From a checkpoint of a small transformer trained on Wikipedia: vocabulary 6390, no biases in attention or MLP.
Each number is 50 + 12 x the weight over its row's rms, rounded and kept within 0 to 99. Layers, rows and columns count from 0. The size before them is the row's rms in percent of the matrix's.

# gate: layer 4 MLP gate, 256x64, rms 0.254, rows 153-187, columns 0-63
# up: layer 4 MLP up, 256x64, rms 0.239, rows 153-187, columns 0-63
# down: layer 4 MLP down (transposed), 256x64, rms 0.169, rows 153-187, columns 0-63
gate153 098:55 28 55 59 54 53 48 33 36 54 67 61 44 51 52 60 47 54 68 40 60 56 61 33 47 66 64 51 58 28 64 45 34 43 31 70 35 40 52 50 48 32 51 41 40 45 35 43 21 58 32 56 61 49 45 52 39 44 67 39 50 73 32 37
up153 098:61 75 51 55 72 50 50 50 33 39 48 65 58 43 50 59 40 58 37 54 59 62 59 39 31 60 50 25 41 58 53 47 68 43 64 57 37 72 65 49 54 48 48 32 59 61 52 63 82 28 65 53 47 59 69 46 55 67 58 51 48 56 42 38
down153 095:46 21 46 40 25 46 47 36 39 62 57 32 33 59 51 51 58 38 48 34 37 45 44 50 51 52 48 54 47 54 53 42 43 53 29 48 44 48 54 50 21 54 60 43 58 48 37 55 40 21 32 41 45 28 26 39 52 42 53 21 46 44 51 66
gate154 102:67 54 51 51 83 62 56 51 62 41 46 44 35 52 34 35 60 54 53 56 52 66 56 62 67 44 55 47 37 57 66 43 55 44 49 54 51 33 46 40 80 52 60 66 63 46 43 63 43 36 51 41 71 46 32 46 72 59 48 32 40 43 23 36
up154 118:47 52 41 44 62 55 64 46 67 30 26 56 37 63 47 69 54 64 49 35 57 65 61 50 56 66 59 55 58 44 57 54 53 68 59 65 67 74 54 53 53 44 55 58 62 34 53 52 48 49 62 74 44 50 78 46 56 54 22 76 54 43 47 40
down154 116:50 56 41 52 57 21 74 63 61 45 46 50 53 25 49 44 41 57 50 50 48 53 48 53 51 46 56 53 52 43 57 61 53 55 47 49 41 67 52 44 63 37 46 72 37 51 54 58 43 93 68 70 62 28 53 34 64 49 41 62 48 46 55 24
gate155 086:26 73 49 76 48 60 47 70 55 43 68 53 47 55 48 45 83 52 67 35 46 53 70 47 39 56 52 57 46 53 49 50 39 41 46 45 37 58 73 53 37 42 41 46 61 29 66 40 36 44 55 73 36 42 57 55 40 60 65 48 41 60 60 40
up155 093:47 57 65 47 67 28 34 40 64 49 53 58 70 46 54 70 64 50 39 39 31 50 35 50 53 54 43 46 43 41 38 36 53 52 58 43 58 22 61 59 26 76 51 50 62 54 55 51 54 65 53 67 63 38 44 48 50 35 34 63 49 28 69 63
down155 096:52 45 32 50 53 53 53 48 55 27 49 51 28 63 62 40 49 63 56 50 49 59 52 51 59 53 48 50 59 42 53 41 73 29 44 60 64 61 36 48 60 37 56 34 31 53 47 62 53 13 53 47 51 38 72 28 20 36 72 45 46 47 43 50
gate156 108:62 48 49 64 62 59 60 73 54 61 45 62 33 27 30 59 53 35 60 28 61 67 38 26 36 47 36 59 60 36 55 44 40 69 34 58 64 48 46 71 68 43 55 48 51 61 47 48 41 52 66 46 64 36 31 47 42 67 51 44 49 54 37 51
up156 106:40 22 34 54 57 39 56 50 35 56 53 39 67 38 34 75 37 42 30 33 40 37 30 56 70 43 31 33 51 57 70 45 65 52 47 55 48 46 47 49 49 57 38 47 55 42 60 55 38 56 35 60 51 68 63 46 65 56 36 30 40 58 47 62
down156 105:57 50 49 38 27 65 54 26 81 55 64 30 51 39 54 43 51 36 44 62 54 70 57 49 46 65 39 50 52 41 57 69 59 56 49 36 53 45 43 50 55 34 59 41 55 69 47 43 40 20 53 47 46 46 52 55 18 40 58 33 39 50 53 66
gate157 126:49 50 53 35 59 57 38 69 59 64 48 46 57 49 37 69 45 50 57 37 33 66 38 45 55 30 43 51 62 56 67 46 23 64 40 56 54 22 52 64 58 68 40 41 40 63 42 41 49 55 44 33 39 45 61 65 49 25 28 43 55 44 68 65
up157 101:67 60 56 47 30 33 54 33 49 60 45 52 58 58 46 19 71 40 45 70 66 38 31 71 46 42 44 47 55 67 63 42 49 46 46 43 42 73 34 43 62 60 55 40 62 49 81 42 43 52 49 34 56 43 49 47 65 61 46 46 40 63 50 39
down157 106:50 49 70 36 59 28 63 48 59 36 53 52 47 50 58 44 41 77 44 66 39 68 37 47 30 47 49 74 56 60 37 62 25 57 46 65 27 38 67 53 64 55 47 52 59 59 55 50 46 34 53 32 49 44 61 53 53 45 25 65 65 60 55 47
gate158 114:51 50 62 40 55 39 58 61 47 36 45 50 64 40 25 38 49 47 45 48 33 43 38 42 55 50 43 47 45 64 52 41 42 59 50 29 52 55 42 59 61 44 55 58 33 73 35 29 57 61 43 40 26 54 53 72 28 61 24 52 42 18 40 50
up158 108:56 43 50 35 52 66 59 47 53 58 32 64 45 38 74 72 38 42 58 57 50 41 41 74 35 61 59 48 58 37 34 51 80 56 46 62 50 62 56 59 42 45 41 62 57 33 54 47 65 33 44 49 70 44 53 60 40 33 59 60 27 39 66 64
down158 104:54 55 20 61 41 46 36 48 21 59 26 43 49 52 30 31 73 45 39 45 34 47 38 54 42 51 61 49 55 31 52 63 60 42 49 56 32 66 30 58 24 56 56 53 40 53 62 56 50 52 64 55 41 42 40 55 55 57 55 65 58 36 32 49
gate159 104:39 40 44 41 41 63 49 37 52 52 66 58 66 47 77 51 54 45 57 44 48 51 87 44 37 60 29 41 40 46 54 50 22 29 54 60 47 46 45 25 45 23 34 42 61 53 44 56 47 49 55 57 36 34 49 56 51 48 57 60 48 65 51 32
up159 098:41 66 60 54 38 55 50 41 46 74 35 54 51 72 53 47 63 30 44 54 54 75 45 37 56 64 43 62 63 66 46 41 50 30 67 52 44 38 67 70 66 59 44 27 58 75 61 47 58 51 46 44 35 50 38 62 44 36 56 70 50 57 48 38
down159 100:56 65 53 69 42 55 46 20 57 47 59 46 54 68 57 74 47 43 62 40 54 67 66 29 57 44 57 42 47 66 34 53 42 55 47 47 61 41 73 57 63 23 42 47 65 39 64 54 57 84 53 65 48 64 46 46 49 42 44 60 42 57 44 53
gate160 110:66 73 61 56 48 63 42 67 46 53 41 52 46 54 43 36 78 64 31 24 48 46 43 61 39 59 32 47 57 42 61 58 32 47 27 38 56 38 51 65 52 57 29 26 46 34 57 45 40 60 49 38 69 59 60 40 46 50 62 42 45 44 42 64
up160 102:68 29 71 60 54 51 35 37 30 52 47 66 51 52 47 45 51 67 47 44 33 66 42 41 43 68 55 58 76 46 70 62 45 55 70 66 51 59 60 48 35 75 38 48 43 57 56 49 59 73 43 53 52 42 58 61 48 30 63 54 42 49 59 30
down160 098:38 69 46 55 36 57 55 54 51 39 59 57 46 35 51 71 71 66 57 64 62 45 53 28 51 57 63 29 60 56 48 49 54 46 40 49 47 25 48 49 52 59 52 50 27 55 67 48 52 70 48 59 23 32 49 30 59 30 42 56 40 27 41 49
gate161 101:66 34 64 64 40 60 44 43 49 46 44 66 52 56 58 29 23 77 48 65 43 32 44 54 33 60 59 62 42 49 34 61 55 71 57 42 49 51 44 47 66 66 41 62 25 54 42 49 60 32 65 54 64 39 48 52 72 54 36 41 56 53 49 38
up161 100:48 50 32 33 59 59 62 53 50 33 54 42 68 36 25 57 35 54 41 35 67 69 37 53 56 48 41 40 49 72 53 60 70 49 68 33 48 68 58 50 48 48 60 36 37 58 36 44 43 45 53 67 33 53 52 73 68 54 44 60 74 36 44 47
down161 103:54 53 64 58 38 70 61 64 63 52 54 47 68 61 43 62 46 60 66 82 42 65 55 69 48 44 40 41 62 54 62 67 52 39 69 32 55 54 58 51 38 57 54 51 57 59 62 49 56 46 51 88 32 58 51 56 67 42 46 40 43 62 57 68
gate162 103:68 36 75 34 61 41 45 49 38 38 33 29 61 32 38 53 34 45 61 55 59 41 47 49 60 61 50 32 42 35 50 42 51 43 55 55 67 42 44 42 55 65 54 54 54 76 59 42 45 35 31 63 70 57 51 45 36 59 31 66 34 37 59 62
up162 117:51 39 39 64 39 51 60 47 54 50 52 76 39 68 37 43 55 59 28 50 47 75 21 55 51 53 58 69 32 42 63 61 50 52 53 54 34 31 52 67 48 61 51 36 31 59 25 63 32 59 61 46 52 46 37 47 51 54 42 60 55 31 44 58
down162 100:61 52 63 50 52 41 54 79 58 28 40 49 69 65 75 48 25 66 57 49 63 47 36 41 50 38 58 55 50 54 35 23 51 60 45 50 38 62 76 45 45 52 48 39 41 63 73 41 57 58 49 46 48 51 60 49 53 69 50 56 41 35 38 32
gate163 088:47 69 71 43 62 77 28 49 50 58 24 63 38 64 50 52 47 59 37 49 39 58 30 46 43 36 43 54 30 36 58 43 65 54 46 65 30 62 39 55 37 55 36 52 51 45 50 26 47 38 43 38 29 57 53 47 61 35 49 32 56 53 58 54
up163 099:65 46 33 63 52 56 43 60 58 44 71 44 64 63 56 42 77 64 49 62 53 30 72 50 47 58 60 54 53 51 48 34 51 64 38 18 45 33 47 63 46 67 68 49 50 66 43 62 60 44 52 46 66 43 57 48 48 65 63 71 35 52 49 32
down163 087:62 43 59 52 44 43 62 48 52 60 51 51 61 10 42 26 35 57 56 42 24 43 43 48 57 57 51 43 55 15 52 39 52 55 53 46 57 66 48 55 71 57 34 57 35 39 41 46 33 67 59 54 43 34 65 62 50 56 42 70 63 49 45 45
gate164 104:51 51 64 61 59 53 60 64 55 34 42 34 65 55 55 28 48 39 53 55 54 72 10 71 45 48 37 75 68 43 54 45 43 52 61 34 52 54 49 65 55 55 35 51 45 53 38 63 49 54 46 25 49 50 66 55 36 58 68 36 41 45 54 53
up164 095:53 56 38 71 55 65 37 60 56 58 54 53 32 44 50 64 50 74 61 49 55 46 29 83 30 65 63 52 55 56 39 37 59 52 44 36 68 46 36 59 56 35 51 53 33 56 65 38 43 63 44 36 63 56 38 34 39 37 57 47 60 32 42 37
down164 103:38 39 35 35 50 67 39 50 32 61 61 64 49 41 61 55 49 51 35 15 50 57 72 35 65 41 60 59 58 50 45 56 69 65 43 61 41 55 70 35 68 34 45 48 60 47 61 57 44 37 41 28 57 54 53 43 40 49 40 70 66 54 64 57
gate165 115:62 48 32 51 58 49 37 45 58 30 57 56 53 40 62 31 62 42 41 49 68 71 66 39 34 63 54 44 59 52 72 45 30 39 40 57 49 14 69 41 59 43 50 46 41 47 36 55 39 44 46 58 59 43 45 59 63 60 44 39 80 60 50 59
up165 113:32 56 61 66 38 54 24 58 47 41 44 21 41 44 44 54 56 46 53 36 43 43 78 44 52 51 47 46 61 56 43 48 54 27 39 51 70 45 56 64 54 56 41 76 57 26 57 37 67 42 68 58 53 58 50 45 43 55 71 50 42 55 43 74
down165 113:43 46 25 46 39 49 32 52 42 66 34 62 46 35 45 57 60 62 65 55 58 63 56 63 41 38 75 47 38 26 52 66 72 34 64 53 56 52 44 63 73 51 70 69 47 56 42 47 31 57 52 45 63 63 63 44 50 56 60 58 52 72 52 47
gate166 122:53 40 51 25 36 47 48 61 53 43 39 46 47 56 47 62 57 75 40 51 65 44 63 53 69 47 51 29 43 39 48 48 40 40 20 63 61 45 28 55 62 38 44 48 32 42 38 36 55 51 58 54 43 51 72 74 61 44 45 65 57 60 72 29
up166 109:57 39 57 49 61 56 42 23 49 52 51 49 66 54 65 55 38 57 43 54 54 38 27 46 43 39 39 62 44 44 27 80 57 69 55 52 36 34 49 39 53 64 50 67 70 44 41 45 63 42 47 60 59 57 41 31 35 49 73 43 51 31 29 45
down166 119:32 60 47 54 39 57 58 44 53 22 56 45 53 67 48 33 52 53 19 44 40 52 47 60 61 36 42 58 41 39 42 55 41 34 50 50 51 30 27 64 42 47 56 52 47 37 50 50 71 28 56 63 44 56 25 45 62 39 55 66 43 70 69 41
gate167 147:70 52 59 60 39 56 52 47 50 51 47 58 59 54 38 65 44 54 81 47 68 58 52 40 53 53 57 31 50 64 65 36 57 50 65 57 27 39 49 48 62 44 40 45 64 51 26 50 40 50 34 47 57 52 28 60 46 72 82 48 71 44 50 32
up167 119:66 70 62 56 50 76 53 57 33 64 53 45 55 36 51 79 44 40 61 46 44 47 61 55 40 50 43 37 68 57 42 65 72 54 50 54 48 48 50 63 50 71 65 61 37 58 34 56 45 48 35 34 60 54 66 42 62 34 65 28 38 33 55 37
down167 107:38 27 60 52 53 51 59 44 41 46 42 51 43 56 39 35 43 53 24 79 43 49 34 55 52 48 42 70 51 37 64 68 47 45 29 42 45 78 48 60 30 42 55 53 33 36 49 51 44 46 51 58 49 50 52 50 28 41 47 50 26 68 33 68
gate168 091:75 54 41 51 59 77 41 40 41 80 30 52 63 45 62 38 57 59 35 40 51 50 52 42 49 47 39 43 53 44 49 40 38 35 66 39 39 33 39 51 75 23 40 51 52 62 53 38 47 42 52 62 47 47 60 30 60 63 66 40 61 45 56 35
up168 097:21 49 55 40 34 26 53 38 47 26 48 42 50 40 31 57 60 33 46 47 49 48 40 62 54 49 51 61 52 54 40 40 63 59 39 76 59 66 66 47 59 62 70 57 58 36 55 56 40 52 41 35 35 37 37 72 47 31 31 57 58 40 43 41
down168 096:50 37 35 38 51 44 61 57 57 23 36 80 42 60 41 87 49 58 48 55 40 49 40 51 34 66 36 25 38 28 32 45 40 62 40 68 41 60 59 51 68 41 40 44 49 47 56 39 45 44 64 49 57 43 68 52 49 48 55 56 49 46 47 43
gate169 053:62 47 34 57 40 43 55 80 63 30 81 46 45 59 40 58 63 56 23 50 58 52 51 45 48 69 46 31 62 59 46 36 48 58 69 48 61 61 40 29 57 64 49 46 51 48 51 20 41 50 52 55 35 46 32 53 59 58 64 55 53 45 62 43
up169 066:52 62 25 46 47 36 58 50 36 39 64 56 53 58 73 67 55 50 35 40 51 78 72 29 68 41 56 37 53 58 23 34 38 32 69 55 71 46 63 45 54 50 37 59 45 39 52 42 50 46 50 55 40 46 41 39 53 33 43 65 48 55 43 55
down169 061:41 57 54 41 56 62 36 51 34 43 58 36 43 55 47 72 41 60 33 48 71 60 55 37 55 54 45 59 36 62 45 42 46 60 52 65 61 50 40 27 20 65 50 27 56 41 31 27 55 70 62 52 38 49 21 48 57 43 49 63 61 47 48 50
gate170 105:45 59 54 36 47 28 42 27 43 42 58 44 54 53 45 51 57 33 56 71 47 45 53 53 70 52 38 57 61 56 71 36 76 46 64 41 55 38 45 44 66 45 50 52 21 70 33 68 30 23 42 49 41 51 53 50 55 51 54 46 57 32 35 52
up170 100:39 28 27 60 69 40 75 50 38 36 29 64 51 51 59 56 35 52 54 55 66 61 49 45 41 45 58 54 50 51 31 60 53 37 69 66 39 42 64 33 64 62 60 51 48 51 50 54 48 43 35 32 64 58 30 42 57 28 48 33 36 60 59 38
down170 099:72 48 58 65 43 44 69 47 62 57 64 64 38 49 69 51 49 32 44 38 57 50 54 32 68 49 63 38 55 66 57 56 55 41 44 41 68 42 35 56 68 56 61 37 41 58 49 52 26 25 45 52 45 48 64 39 85 57 49 57 46 41 42 65
gate171 098:44 49 48 53 56 52 21 55 29 12 29 47 59 67 42 35 44 56 69 31 43 47 48 44 52 44 32 44 51 49 53 51 32 48 60 53 48 42 48 61 64 62 49 53 59 33 33 40 41 33 34 48 59 54 41 38 54 54 59 42 71 67 34 48
up171 110:50 71 53 47 58 70 51 49 51 73 56 43 63 24 58 68 59 37 46 63 44 39 70 51 31 37 60 40 29 64 48 49 73 54 49 27 59 57 62 21 47 49 40 57 34 54 56 51 47 45 51 65 55 40 28 56 39 60 55 49 60 54 59 49
down171 101:59 45 63 49 53 56 52 35 48 69 53 35 60 41 41 51 45 62 62 63 21 60 71 54 33 44 41 64 41 26 63 16 58 45 48 34 49 50 56 47 54 52 46 64 63 40 48 51 42 61 43 57 47 55 43 56 46 80 60 71 59 67 42 59
gate172 090:34 71 46 45 65 48 52 56 46 48 64 59 42 37 37 73 53 47 65 65 67 30 50 68 54 58 51 48 31 41 39 42 74 62 59 25 51 61 35 59 57 62 48 46 55 50 61 61 33 36 41 54 59 72 57 47 47 40 39 35 23 57 48 50
up172 093:41 47 31 53 70 44 41 52 43 40 66 59 48 45 38 39 48 56 46 43 49 46 43 41 64 39 54 53 23 55 37 32 72 40 59 32 30 64 45 50 59 45 62 55 44 66 55 34 36 61 48 62 46 70 31 64 42 63 37 56 34 63 28 29
down172 099:40 76 35 59 41 49 51 39 42 40 54 69 45 64 60 48 73 65 55 75 58 59 39 54 54 40 49 80 57 55 48 57 55 44 57 65 47 38 57 49 47 31 67 55 46 48 34 48 34 44 73 55 50 77 42 37 42 45 42 59 67 70 57 46
gate173 096:79 51 42 55 58 49 47 52 38 43 65 48 43 28 49 27 47 38 65 34 33 55 57 63 37 55 44 37 62 60 37 51 29 60 52 56 69 53 54 44 52 40 21 61 49 38 45 51 47 48 20 35 47 44 41 53 22 55 41 55 51 54 56 31
up173 082:37 44 57 63 47 65 60 52 57 33 53 42 33 67 53 49 70 55 24 55 72 48 48 36 58 40 54 50 42 39 52 46 33 17 64 70 58 50 59 75 45 54 50 38 35 60 45 42 59 52 51 56 52 46 45 67 41 38 40 79 39 58 57 41
down173 090:47 72 51 32 57 82 42 47 65 42 51 71 42 35 59 57 56 60 37 54 26 47 60 45 56 52 46 39 58 63 48 42 54 56 46 66 26 34 31 31 67 63 57 47 37 47 41 26 68 53 59 58 54 35 41 55 54 35 50 52 61 63 54 54
gate174 115:47 64 33 66 63 65 48 37 41 46 58 39 50 44 31 62 54 64 47 44 45 80 60 61 54 56 39 59 77 60 77 36 35 68 57 40 71 51 38 39 48 53 43 66 58 38 48 51 57 38 44 44 69 42 61 61 49 47 59 51 45 35 60 33
up174 107:42 38 46 50 51 61 38 51 70 40 40 74 72 47 36 58 53 67 34 52 33 36 48 66 30 50 50 62 60 58 42 46 49 46 41 51 37 66 61 68 41 61 50 18 45 31 49 51 72 34 59 56 49 46 77 55 62 33 54 47 54 50 61 47
down174 104:44 47 73 58 64 53 56 72 48 64 33 50 51 49 52 57 46 73 54 31 57 32 30 73 67 52 46 33 59 41 64 50 56 52 42 63 63 68 70 50 41 45 64 51 31 52 60 55 29 58 55 40 61 51 51 55 44 66 33 64 70 52 36 50
gate175 069:42 47 65 45 56 59 58 56 36 57 45 31 44 50 66 61 64 46 47 68 49 23 35 60 53 46 55 52 46 51 56 47 48 49 48 43 44 65 45 69 39 49 58 49 39 58 61 65 41 54 28 33 60 75 47 65 29 48 19 43 58 25 53 29
up175 070:65 57 59 62 46 37 50 57 52 40 59 53 60 52 39 31 46 47 64 27 47 74 57 23 45 26 28 46 55 50 55 35 54 52 35 48 37 44 48 38 44 43 40 64 49 56 54 48 70 37 59 54 30 56 55 48 67 63 75 68 64 67 42 58
down175 080:42 44 47 47 67 45 55 32 66 52 57 59 33 65 41 55 40 57 36 41 36 34 45 43 53 42 53 34 52 48 64 63 54 48 76 40 62 52 60 75 57 54 55 51 63 53 61 21 45 17 45 40 49 46 37 67 54 31 56 66 42 38 36 62
gate176 121:45 72 77 50 56 53 60 52 64 62 41 50 44 54 57 38 53 53 58 32 32 78 57 44 37 42 34 58 44 47 63 72 31 36 37 52 43 36 50 45 58 54 35 42 55 67 45 65 45 46 40 44 37 34 40 38 67 30 62 54 63 69 42 51
up176 137:64 30 45 54 47 54 58 74 41 56 38 64 57 37 40 35 57 62 48 34 48 55 45 60 62 59 62 49 74 67 54 14 50 42 55 56 60 62 44 27 59 51 36 38 58 62 44 32 63 46 47 45 46 55 57 59 59 64 50 55 22 53 43 32
down176 121:46 46 78 54 56 38 74 55 34 57 52 53 72 42 46 31 46 60 40 64 56 23 34 45 44 40 51 57 42 58 34 49 54 51 59 41 52 65 31 32 63 30 48 48 49 56 47 44 79 49 30 38 42 53 61 67 47 55 34 57 34 44 42 55
gate177 104:53 40 58 31 49 54 49 43 47 29 48 66 42 40 31 55 65 35 50 38 67 56 41 55 54 58 26 67 51 41 51 54 46 51 52 67 40 57 41 51 56 73 30 56 47 62 48 34 68 63 37 63 49 49 69 59 43 15 29 54 61 41 51 40
up177 106:54 38 57 36 32 52 41 71 54 75 45 61 35 46 44 54 63 59 39 36 29 47 51 53 73 62 44 52 63 50 60 60 62 53 37 53 51 57 36 39 61 59 42 67 48 59 55 33 75 34 48 64 46 55 62 50 50 24 45 30 23 46 40 56
down177 102:42 62 50 43 43 47 37 40 30 52 63 24 35 59 44 63 56 55 59 51 58 38 53 61 29 55 49 65 43 52 55 56 50 52 62 60 39 42 37 51 46 65 52 49 82 68 31 44 79 66 58 28 38 51 36 40 31 29 51 48 43 53 44 50
gate178 109:24 27 66 35 45 53 71 40 70 69 51 45 35 51 51 45 59 43 49 54 25 68 45 58 32 35 49 49 34 37 37 59 39 59 52 56 46 44 45 75 42 73 65 38 51 51 41 51 44 59 45 53 48 56 58 66 37 40 56 56 46 42 72 46
up178 098:60 48 69 51 63 54 31 60 26 64 53 42 50 45 43 49 44 43 32 47 57 70 20 57 50 46 33 32 56 36 51 39 41 51 64 36 54 43 52 58 44 39 36 51 64 35 63 54 32 66 26 57 71 59 41 51 37 31 58 48 55 56 32 56
down178 112:32 46 53 52 27 40 55 53 62 68 49 46 54 38 60 60 56 39 62 51 52 60 48 42 57 65 58 35 42 69 59 42 37 66 43 53 66 55 40 45 47 60 37 56 27 49 42 48 50 02 55 48 37 45 38 34 53 38 27 48 52 34 54 44
gate179 091:73 63 65 40 40 56 40 32 56 36 25 34 45 48 45 33 62 68 29 48 45 59 32 53 64 36 60 34 40 44 31 55 54 56 42 50 50 40 46 51 48 83 48 53 56 63 41 52 33 48 69 33 45 45 61 65 56 43 38 51 50 32 49 60
up179 098:43 66 59 42 73 48 38 72 54 55 19 65 26 39 36 47 66 46 47 42 50 63 53 41 61 50 48 56 70 50 66 47 49 70 53 43 56 53 34 36 52 37 60 54 54 47 60 68 58 27 65 40 61 54 60 60 51 51 30 55 68 37 38 59
down179 094:47 43 36 47 39 48 34 52 41 40 63 31 42 48 49 44 51 63 33 49 65 64 51 57 46 73 49 70 40 45 33 62 46 58 66 29 41 70 53 60 53 46 51 52 50 74 40 51 63 76 56 24 42 55 38 41 45 17 42 59 60 49 43 55
gate180 089:48 48 45 30 45 59 56 56 44 53 69 60 46 67 50 66 42 35 50 66 69 61 36 47 46 54 44 63 42 63 70 44 48 33 45 31 50 67 37 88 52 48 54 66 47 46 55 32 34 42 57 48 63 36 44 65 35 58 28 51 39 39 39 59
up180 095:65 62 61 60 73 63 27 67 47 57 43 44 37 30 37 54 70 51 37 47 34 33 49 55 59 39 62 55 52 58 36 42 52 53 52 46 71 44 52 34 63 35 40 55 23 62 52 53 32 44 50 49 57 76 47 44 55 31 56 40 49 35 42 34
down180 083:46 70 43 53 38 56 51 67 30 37 38 58 52 52 51 77 57 58 63 41 47 46 54 66 45 75 37 43 41 32 54 37 56 52 47 68 49 34 41 70 66 52 55 67 51 26 46 61 44 23 44 64 51 57 48 68 32 52 32 53 58 59 62 53
gate181 098:50 82 57 46 59 48 29 51 30 50 47 49 55 56 29 42 53 62 24 57 46 48 66 42 45 71 37 34 61 57 43 57 36 55 52 48 52 70 23 51 51 37 42 49 37 45 55 56 59 52 30 64 54 60 64 43 77 45 50 55 58 60 42 68
up181 109:52 50 77 51 31 45 42 40 54 37 27 54 23 52 48 58 52 57 46 47 42 63 65 37 58 77 48 54 71 48 34 52 32 61 56 36 64 49 46 56 56 42 57 77 63 52 53 41 49 39 65 57 54 43 53 39 48 51 34 35 33 44 44 76
down181 095:46 50 62 45 67 40 47 59 67 53 47 72 41 33 40 43 43 49 62 41 52 45 57 55 68 62 49 69 55 70 31 43 22 66 49 60 44 54 50 52 48 47 63 42 44 57 49 38 59 64 60 66 69 38 69 53 26 72 57 35 45 32 40 68
gate182 098:43 51 25 32 31 48 62 45 43 14 54 71 47 49 50 50 60 45 45 35 39 39 63 57 38 51 55 57 60 55 75 49 52 44 47 65 42 34 36 56 46 44 27 44 52 55 56 44 62 51 44 33 39 19 41 56 52 42 46 63 72 46 43 40
up182 112:43 62 65 36 60 30 24 57 39 54 52 45 63 43 37 69 45 46 43 66 41 42 54 60 49 39 39 52 39 43 54 45 51 39 51 38 44 73 43 63 50 67 49 59 43 47 44 51 37 57 96 34 42 54 52 64 37 62 56 51 62 40 52 71
down182 102:45 48 56 67 49 33 45 61 66 58 47 37 65 31 53 38 43 42 70 63 54 64 14 55 67 54 37 40 56 43 27 41 42 48 42 29 52 64 74 49 51 57 57 45 37 44 57 69 35 59 61 47 54 73 38 50 52 67 42 45 58 43 49 57
gate183 109:32 42 63 63 53 59 61 46 66 38 51 36 48 78 34 53 41 55 63 59 52 46 54 11 64 49 61 51 59 57 61 43 36 38 61 71 63 31 49 64 59 50 46 43 48 65 40 49 58 42 60 63 55 44 53 76 63 47 38 53 52 45 70 43
up183 113:32 34 67 55 49 50 28 22 34 40 35 52 38 63 32 59 57 55 56 68 43 27 28 59 79 59 41 61 50 61 43 55 51 47 60 44 38 45 59 59 57 32 48 43 41 58 68 51 51 59 55 39 53 39 55 50 39 61 37 57 34 40 56 64
down183 111:21 37 70 61 63 34 44 33 18 34 48 41 41 59 45 45 51 47 51 48 38 43 45 50 68 57 59 47 54 50 51 39 54 49 45 38 63 62 41 72 66 74 50 51 50 48 22 46 76 26 48 50 65 50 49 51 58 47 48 43 47 33 51 48
gate184 092:53 51 41 50 71 58 75 56 38 42 39 89 52 34 49 48 45 52 41 47 49 48 59 50 59 60 47 31 41 45 35 28 56 58 58 44 37 66 59 67 42 33 46 47 37 78 50 72 47 23 51 49 44 41 44 56 63 54 58 47 42 59 48 36
up184 094:34 71 35 44 48 60 62 48 81 71 49 55 69 48 42 45 63 31 28 47 23 40 48 48 31 55 57 40 44 60 62 48 39 67 49 44 40 57 38 30 52 54 62 43 61 61 54 47 42 53 40 57 42 56 49 48 36 53 35 65 33 56 50 73
down184 093:57 77 57 45 55 64 67 40 26 51 34 54 66 58 45 45 46 58 42 55 28 54 57 48 31 45 40 54 59 36 31 73 59 51 60 69 46 19 64 45 56 59 50 59 44 50 45 46 56 76 45 24 57 62 51 50 54 44 50 52 49 56 67 37
gate185 106:79 33 48 50 33 67 44 52 56 56 61 41 42 61 56 53 72 72 45 37 46 58 66 42 27 52 53 43 61 49 28 61 60 57 56 78 60 45 47 53 59 49 43 24 51 47 39 44 30 66 40 51 59 55 54 51 51 54 39 57 75 53 62 46
up185 107:61 23 58 60 70 72 22 53 64 30 64 48 45 45 52 35 59 54 43 51 56 37 35 49 59 47 61 40 43 44 48 51 48 54 62 48 69 43 66 78 46 59 56 49 51 55 69 49 43 37 57 43 37 77 61 51 62 55 57 48 46 23 53 61
down185 102:43 71 64 56 57 65 52 51 69 50 62 39 46 63 51 50 45 42 61 43 70 54 42 67 46 57 48 49 54 71 75 53 61 39 45 68 36 54 57 36 37 39 50 55 48 59 64 46 26 73 64 53 52 30 40 36 76 60 49 44 41 25 43 53
gate186 117:75 37 34 46 38 37 57 52 30 50 55 49 49 70 24 56 42 57 31 61 48 30 58 47 55 52 36 42 53 46 33 48 74 43 39 58 40 40 53 40 74 40 53 63 65 63 51 66 33 36 57 55 52 70 64 49 50 50 45 63 56 40 59 32
up186 106:51 60 54 83 47 59 54 33 39 38 62 35 32 47 70 73 66 40 53 57 66 60 49 27 49 55 56 41 69 51 39 54 44 36 55 29 61 51 54 39 47 56 64 47 71 49 43 21 27 55 45 53 47 65 49 44 43 44 52 47 50 43 44 64
down186 112:61 53 37 29 50 60 33 28 25 42 49 51 49 55 67 43 25 62 45 52 40 58 56 63 47 35 56 57 71 31 49 66 45 48 55 55 48 58 39 42 69 64 67 58 70 59 52 43 58 37 48 47 41 37 66 51 40 56 48 37 19 44 40 40
gate187 146:39 53 40 59 64 69 58 39 47 58 66 69 68 48 64 46 31 58 53 69 36 71 51 31 40 53 66 43 32 40 63 49 63 40 67 54 51 52 30 47 57 38 48 50 43 38 42 49 36 37 39 59 68 56 27 63 71 65 56 46 65 61 50 51
up187 132:54 35 59 34 37 40 78 72 68 52 34 50 51 64 38 33 52 31 54 70 48 59 30 64 57 47 50 56 32 47 52 46 56 56 49 50 55 53 74 50 53 48 57 48 39 42 55 59 38 47 67 31 54 45 66 59 65 56 20 60 39 47 40 36
down187 125:60 73 58 47 26 38 64 42 34 49 56 55 66 60 25 43 36 54 42 48 57 49 49 67 65 60 51 48 47 68 69 44 66 39 51 54 43 42 53 51 63 42 52 22 73 55 33 50 64 33 53 34 52 39 34 59 26 48 64 59 52 45 45 57